Part of a small language model's weights: untied embeddings, normalized queries and keys.
Each number is 500 + 25 x the weight over its row's rms, rounded and kept within 0 to 999. Layers, rows and columns count from 0. Numbers have three digits each. The size before them is the row's rms in percent of the matrix's.

# o: layer 15 attention output (transposed), 128x160, rms 0.0479, rows 14-27,78-90, columns 0-159
# v: layer 15 attention value, 64x160, rms 0.0389, rows 15-27, columns 0-159
o14 103:468497489490505494541517444515500481529519514479524471508520525505459486508499497481493529497536478492501493475508457473526493506502491471543504501496556528529515580504505469495492475475527483488490466540502524530466491499563511503451555522492524513528531525475490483497523514488493442540497487495503502480507485514455500498459479459482534523466522465488548479519511498511512500492546479501540492533497514537458491466492435503516472481470509503502524497514468513526505522495500526
o78 088:487493507541526563517511504518490513504475515491525509488459492524547496539502493477499525488478479539521490526475540503473501491487516474513496478490498519492493479496469504498505515554484543502537524470547520439495511517512508518505529515522505474458428522562518529521523534470506514504480497492495508489527481456512536524480506559519478482491519469518517454533475542505471519500481506483466467498512477451449495522525486480540489505477499513468482525501514495506501481541500449
v15 097:494455434555475509581508523457509512503500459497489536503506501521505517478513496468462499520500480513522512498493517514490524500521481516485493483486517513508486461525524561510494461533537485506499520535487470477484500489488512498544516507498470511536509541520461500512481544460530529558508483500494494513522440502480505434509537500467472484479529460502505527495548488505497505480468461511468466515502506475499527500507490502488486472447529541518497504483486512532508519521504473
o15 099:531511550472517491477532498500481500510532465495530481483497502530462502499497488526541495521526520469503466472496483465518516443505504505536499472491509520541509481496477531494509491513544459531456507503470502501497444486517447510476515487502469529510459461522477529497510461475477486530527452516482527499528530508520468525517467539483511539517494505504518501488450496538485512501487537486474506495496495540477462548493492508472513505529528528511515509496454454489466569491468500
o79 099:486536514493498501470462509513535476460485564498520523515507515481519509537521499518496516475496469508424485509487493493517512516497495504492497522495485480465493499518503456538495516470517489499520512508572516533502525478488518489503520470527502458498500461467506506483514534544452490490489554525489478515479526488462504502509523501505526473541506496479487484514499526445526526517541519512555512451505460527475505439493516545484480526518481448470481497478524528474510469479532501
v16 092:499487516520502454454465457511494509499519475484479522484469500536515513477508493480478459504516504517482474604491495504479524504516489509449506497491503500505524523525495495534545505546462535487525505517479540508520526511506480496460477485534484521487507506506461510481491514468514499541489464457498546482510496516574517487505490529514492495467539500489515480486523501492507506521527521469494526516435499489467489425523483478503497466535507479482464498488512527531539511516517485
o16 099:489476495470499503552490488527524473466493508548475498495513498504523529481477475528522498491467453516515511390522517519493552506462508491524502491477514506496482491517471478507517524470487483502516458487540498505489479493412487498507507544486502507497503479456485496430500496472506477501517520560516523529501503493503471509519474487508491467485491521525478505476472512523463526506513528531534496479507475487526539487494522519513492536479489505521532473487515528520489476513534557
o80 095:530491494488520522472534515517520496521510506455561514527501486493449467528482495481520492521542502473474535497492503456561492505524494517498482494502541502530468569499529501464483468489527504538472500503501494496528482429561501492496539514481479479506517496495518508552532449503472489513502519466436433521501486504459483509500528503483541500512503472471526511499459468495516487510478492507517506508520520506516477510518487485501514487486519518539516530504478510515495532480456472
v17 115:472492512541503497454503478515521467507485488485512470500491477457512498510480515541505506535524521528492534485551511484509479509484507533544465549525466527485504526544494487510486540467469508517490493497511482533531453543562439483484472479471510472486500511502523457502555473530536509512503521523495521493506522497470467504457508476538472534505501478503509473484528500475513475524462561486468500519529536458492513481521525494472533508511479508540493491521494457498469499493519503
o17 117:499457486551501510549495529499465534498509483487524531482492554511466446503492495526469502475500498526509513489484482464470495511543511478519493505490537511484477565508478502551484471519441504467487548483541511457509522429475528462510481480489473539502517477475508478515498476505488455487487495489478460521524511502512520508471526494467534529505510501477498489530532509476497510527500526559533532502476482486460470527499492517489491450518485491528504535505471492493510506501497458
o81 099:490546534455503502516513475490485507484491495524488494488496508499497502497518481498516487515511501498454502488486513471490506487483494496481530476487518470508523487482501513503533499481486515493499496515466471475496485498487517535534479507506480461475554478508500543421495509480474522473521507474534542511490449489503439476536502512472467435468481521510453525530496480551499503446513473454496483498484534541479471547493515459522517521461500509492548507501517524501545471563509543
v18 088:493481492489458470482512542490535510428551516510520522544513509489469510469500502486507502474488508500466493471473505485508478462505485499544522515474503540493522459488493471447502483447477491521500520478500506546516505479510498548486522510480523532495463515476477469507464500509487527507498491481543478497517497503456477498479447513465501506532468518504497489477539550489523537545528520516484468515517508485523471509486518511563515524508510472515548538528460516508471509503511550
o18 086:454526501515450510525517510512550498518492461519503513472458516531512490499499516472496494495480490503496526479524476531473524499484509482470507510460496466523508571501532525498479531493443472495515469528474496469469532503546453470526525534495479485484526480547489491500539497495571456524483486479452524510491507504491510473504484470515506481506511539505510526469488489496455506484497515493476501531462485484510526531510484503447519463502478487473446461467501453485515487522491479
o82 092:502517522494596502483536490461492496508509560476463519470495550490545504512510478552491515492500510467521490497488512523540540519534532488504494499499502489486484514513489496514469489523555555511489507522493530547502490523512490521450464479496483460547498516510551523503486525480507508479468484520519500498495466538531519519499505508504485478493491535475497495496472465524507483471499487505470483502523454496482503517522465528483493491471498534520432483493558484492514462459507496
v19 109:479510538465544483511466518554520471524451478479421500463510523484534499469481486519521498522505521463483543493506522563465486487495495507500526521492530499498493516499503519487483499500510501514510508511474482507510509552544525495515532520478538533478526494499533534500538516497480471463480505479532517485493483515452470494491494519474490536513503504486509533470461538508462478504515482492537468519519532487527433506513457459475514467457473495473527481507474505481506526505467495
o19 112:506534474507508518513479434468497571480509516524517525548482537514514497520519517505493484493497463534474457487483511493531459512534480529521485443539507497450497491487493504512504496496525476494494501491539553527511515529485523513482510503511491476490466519481501514471531471530510506493516521561503505498509494492537506502513536492469529494561514527473509492486505532509519505551474498489505526514509468487479515493528504484533478557515488523476449501492533453519480445484545463
o83 094:464512549502516457478527519482514485490547465493542506484510480499495495507521457494491495497478506513509518529471499504498508570472550499520473506504462489525512475497508472509540490517507496512483453477495506493482479513501493539474487472476476502476506480525468484528496527467518560505460510493576479524476539470482494481471465503519518507472542506512499490515553469525483442462486495497473536492516525549456506516476533501526464494465524501537503478490514489473518510517501547
v20 093:528468483500539520475490518499549473476479469500523469515463518527481474461498498506477513468469526473497478489511528535520501484524501515516527468521535501567510489489492507499468492527510467492512558508499493486464515499449521457527484492530513495529531472505479519490514503463516453554489507535479434505547515453513475490501515529539481486508535454539526498472522509506519546491514506482481503515467481498509517434516503493528502510472494511526490461506529523482496514529466501
o20 088:487511540488482480506540521539479536502503492478452514469508477505493493539492523517507480542530491500455537494497481511509531483505522544489519502510512522469530497547520542514491514478524491537512479464489509532497515509511497508486530499454507503522500498494505515552500514527462529503518487471574515479530496568486532524500487521492525497468486504528447534516472494462513561480506532534516533498542546514498457543533496508486560496503502483475532510458517509500487493495509508
o84 104:493515482544451470510482453470520522487504493505544541503496554477511493481495528508504487503491504498487475517536496464520561525484559502480460497499484494535502491507506467479548501531502489511485483522500515459467513523507491513498473545480481504470488513550525445530508500482484485493527549501444502486475496503462525492515537484487469536561516496470538501507514480512495458510518489507498493479520482532494432475486476480477470507499501490491450523512490451486524505508486461
v21 106:471502533464528491496473481526433491463469483501492484488495524503525502496485477523453492533528504500454503509491483522479491485459495496505496502493540517518503499539465455498553490479521570481485491512494506502551481459541482544486454541513507498515496518489545456498541461515512518503512508456524464535503522497514510514504473427484483490473514518478490462511472499495485548528481463467540494507491523504493489486506479476481496462525495504496543477525512498463500461500511478
o21 101:488516466504496511529467535485521522485517560451483487482517550494496522499467510486529543472472490532504472509537499490540508472467523469470495506475498502499528501513482535513497510516464502463469517474510512510470468496494479500509508519550514501505459499514495515475520496500489545464482499532489506508486482460466519545500540547532497515562468525488535489529529553528501509502490513495501533487506500535491513439465529510511450503474498489479464530461523529479546489472520466
o85 112:510501531476523492498525500477513465521507480529526481507489455510469452491497507499513488510547520462498491504526502459528538460487462523495512490519503491469466514462508513510485532479548450541505445504457464518492520519462520521521510515490510514502498493497503512537482536475562478517499468510493532469513499540526511468489494524497552515498505500556484507510448480515492482524511499502484509488483499491499505534515456491513552519504547513526561509465472493508448529503514553
v22 101:526478507510475504499547489444511469475519494472466542546531483457510508470483484489508506502494457491538513504521448536474479458522520469505524533484523514468509460520535482497519488495513507501505529525517486504476489498522489518540504519509464473495511511545429493481505544558506485547460518541485491514513475520471531495500488472463499513500501523519540524533511502502514481461481487478485487505499462493515480517493513563502461454502485475532488491446500500538531510503489481
o22 112:508507477520488488456472517515472534501515431520520530467508486542519481470512523471515483541529519506496529490460472465531510525496517525483448478529495506529514518465513513491478489473546466536475486466488522478497516514528495487519539552495497527482503543499495495493539506474503495503511507510484515527524475480490510522522490549462496496514523472526518441476508511495506511531462501499485482504559453531516482524500518446518525543499518535535507536491500475487468530529456521
o86 100:494526523494519511544524482533485515507513540485491461474475509535480481513519505547477533498497502501460481478527527493487537497481460480510507521507523504508487509501469531543529473503488506478484471547514511529510475472472535475520543441485516473552509469452539503524509472499513484507521497484534474470513532492567496460453507466509497472507520500469474532479495475508525485505501483515517487479478521450482517480522477551477502484482472485458442497488531509499514468493553502
v23 094:517490455527498475486484507495493508490506507516555509476524482504468534485526505502548503517491531529487521544515485472482468465515501484484514513449489603536532506462521460549519468481527489463455535508459489560494475508496476540507454470502528519527505498485504492507471499517505495492517488501488519498464475509466504466501498534483472489482480509497543484477532483504485456524492465480524502538530452509474535502532484494522525479503487495506500479514488548497524481521486515
o23 092:480497556495491528531531515489488486500476520485488509499486490510486544529479534510472494431501492520553453463502486544462541509493497505491495525504501460487516529526461522489485480487463480520547506487513487484500513515538490525471509497520450506521496505513520512496516510475500439496510533509461481496539492528548472497481529478518499521513495498503509501499504504492484450517515478543523520543524460516473553518439516529482518518550499462539473463498516472492474527486533475
o87 094:516501451502510416518495492525511509500508493475474534483511457476518510516482509516453510548513478501490508465505528492522533502483520460475534514537532455472470517536505483516505532522491506524531482521514543513527519500485540492453478492497508475503465481495499470515517502497511574493488467494513451499514491496492508542476479515502533523499527511474476496502458448540513550500529514481519501445464525486536467459510478506474481493528523532488514491489500502539500482479544501
v24 096:497516528517460494474505498484522481458492490519493490444517496444470511518530493500516507506498528520493518445526550519514499469495483475529527530471547496534514479477505503544475519502504499522503479534475492434488508524515466477452523512523487533466503517482545509514486495490490499528528500490506503477514486505515482517501504500527525494489484425531481472513505540534546503548492466504529518526520522470502526537469503471448504497448470512508520507510481478540476481479440509
o24 096:482495485504531528494512483504502489455490508503548501537472470527523487520494510552475463484516459509531513540504486525498519473500502553458482487552508508497540505514515480500544479496523521502509474491517521527543487536473538512484491502482532443479505462500491500566479474502506495460510491489513475488530546515534488541514511477472469472480431491449497523498447455471485477505491534499483507487510537506536461506513469529489530514527504528506479482525512506493489519469490481
o88 097:486487530478516521496500527482449534508505522539483489495491488472575516490455508474504532562500527474515505511453501518484472525476491487487525491474482501500489457509484525506466521504536484475514531485505501482495478443505496547508502473500511492522480511501521517478534505468502551518478524513490510510472505535495489445467480520486539496518571563532513490502500534500492455461521528539447480508498485525478477502516496498531459482512515521507540514465508479469491482500520530
v25 108:512541470503472496498442478505479496497537508498466543543504550492511474564476510521491500522521527535531486480507520510487485484487475524511497523485512510515496502491487513510561485487477482484492490499474486523448468506490521515513496503454520500537427484487497483478524556468506494522508480508450520467463506450497486463488537530469490471538472512490505469500470516546486484499522516462510523487441501499515496549470528490481492487544470479490485533498514483502490516535473471
o25 107:460471467542493515487512473495492505522486485543544514529554517520509494464510520469523457488521489455488542502516494487509467533488498497485545495518507467532527495450510487455532446545447520515502493510497512512532498478480505472527506484527507499450535482478532510471496468497523530507480511481494492511484476492470496497526508471506548562476542484500533487514491482500489477535501489478523474480494514490532516500528497482558484513503515466502546491503485449540488461459524495
o89 105:527458490510536482487546522530475486458489550482489520431517477508493490516495499503488531426490535526458472493491492496519473464503503494486466519477480520499498499559501497526507547517551488524485521503525503495499495469523485496466488544480466515526525487492480506529508500531480467494525489512506446466515495536502501524487466537502474489478510501504507514536535497446493525477503547546529498493497450490509467487492451526465473505500521507505536501471466544497514512504506535
v26 100:524534509448530542488489512553523479511446487482467548495512546503510468543452517504515471468505486514470494521492490529510492504468499500512496482502494478474473516512519509483550466459481499519514501472525446510525495470504503478494486475521489477512472496470517497499523536530507501476497533473458482501461473482482496504476524508470477512477467511513606501484512483530494527526508495498516541509477500518519482528545502517528523519498447452520508467502464496475499504521471504
o26 096:494470491533445547480496539464465510494537477513494481556512510498525504526487497490520497504495490481484532554448484497497450532505516554510501487482467504459483518463525491539487491504478511516481498483504499438490511502471458472515538488480495487520532498532473493475490507511489522529493525505518532528476517496510497494487487500522528504516482502529466516481468535505479490490511486450501504521554517433527518461519517518511498549493483480501456467478508483433499470483477461
o90 104:502509516484512427505484459494536495511488510517536485437486500538485499439515471524491502507479512512543493503509540465447481512495512465492480534495516491529500519496489532480518572547501501499514500517512532481526470515517501553510498522449483531469520522478491469502486507476484463520485508522511492512486497508491510517563515494543489532489493503473485483528516514498468535519476524503509461490509493535499484526484475476468498456498546497490537502521495494578489495509481546
v27 098:498479527505502463524531474465504511453476515522508516470461514477498503548484522510490527468564447466509517490525515490477500442460485505467524541493493502493478511463518466551488556520475510504497479525459474462462483497521443526504512529512518524466505539477550467492513469482531489508500444519477495525507504508486526525489501528516523464474492483502522490504497516513514513488527486507501535502515485484459522463523473496463496521516492513482539475495497503503519460470448487
o27 102:526512483525520546490477528509485502469484453467492522510511530505514567534525477529534493472488539502513509510496465499511483529491556512508479532533484506510486461500522534427524534508478521490492473515490487493570499501523514499504461484467482487499476468525487525495475530508480527503520555493489512470538507489535477519507502481505463540483452544491467505551495469484521512497484518473505527502480524495490514476519506519496475492522466521517502541554497477502505529474467455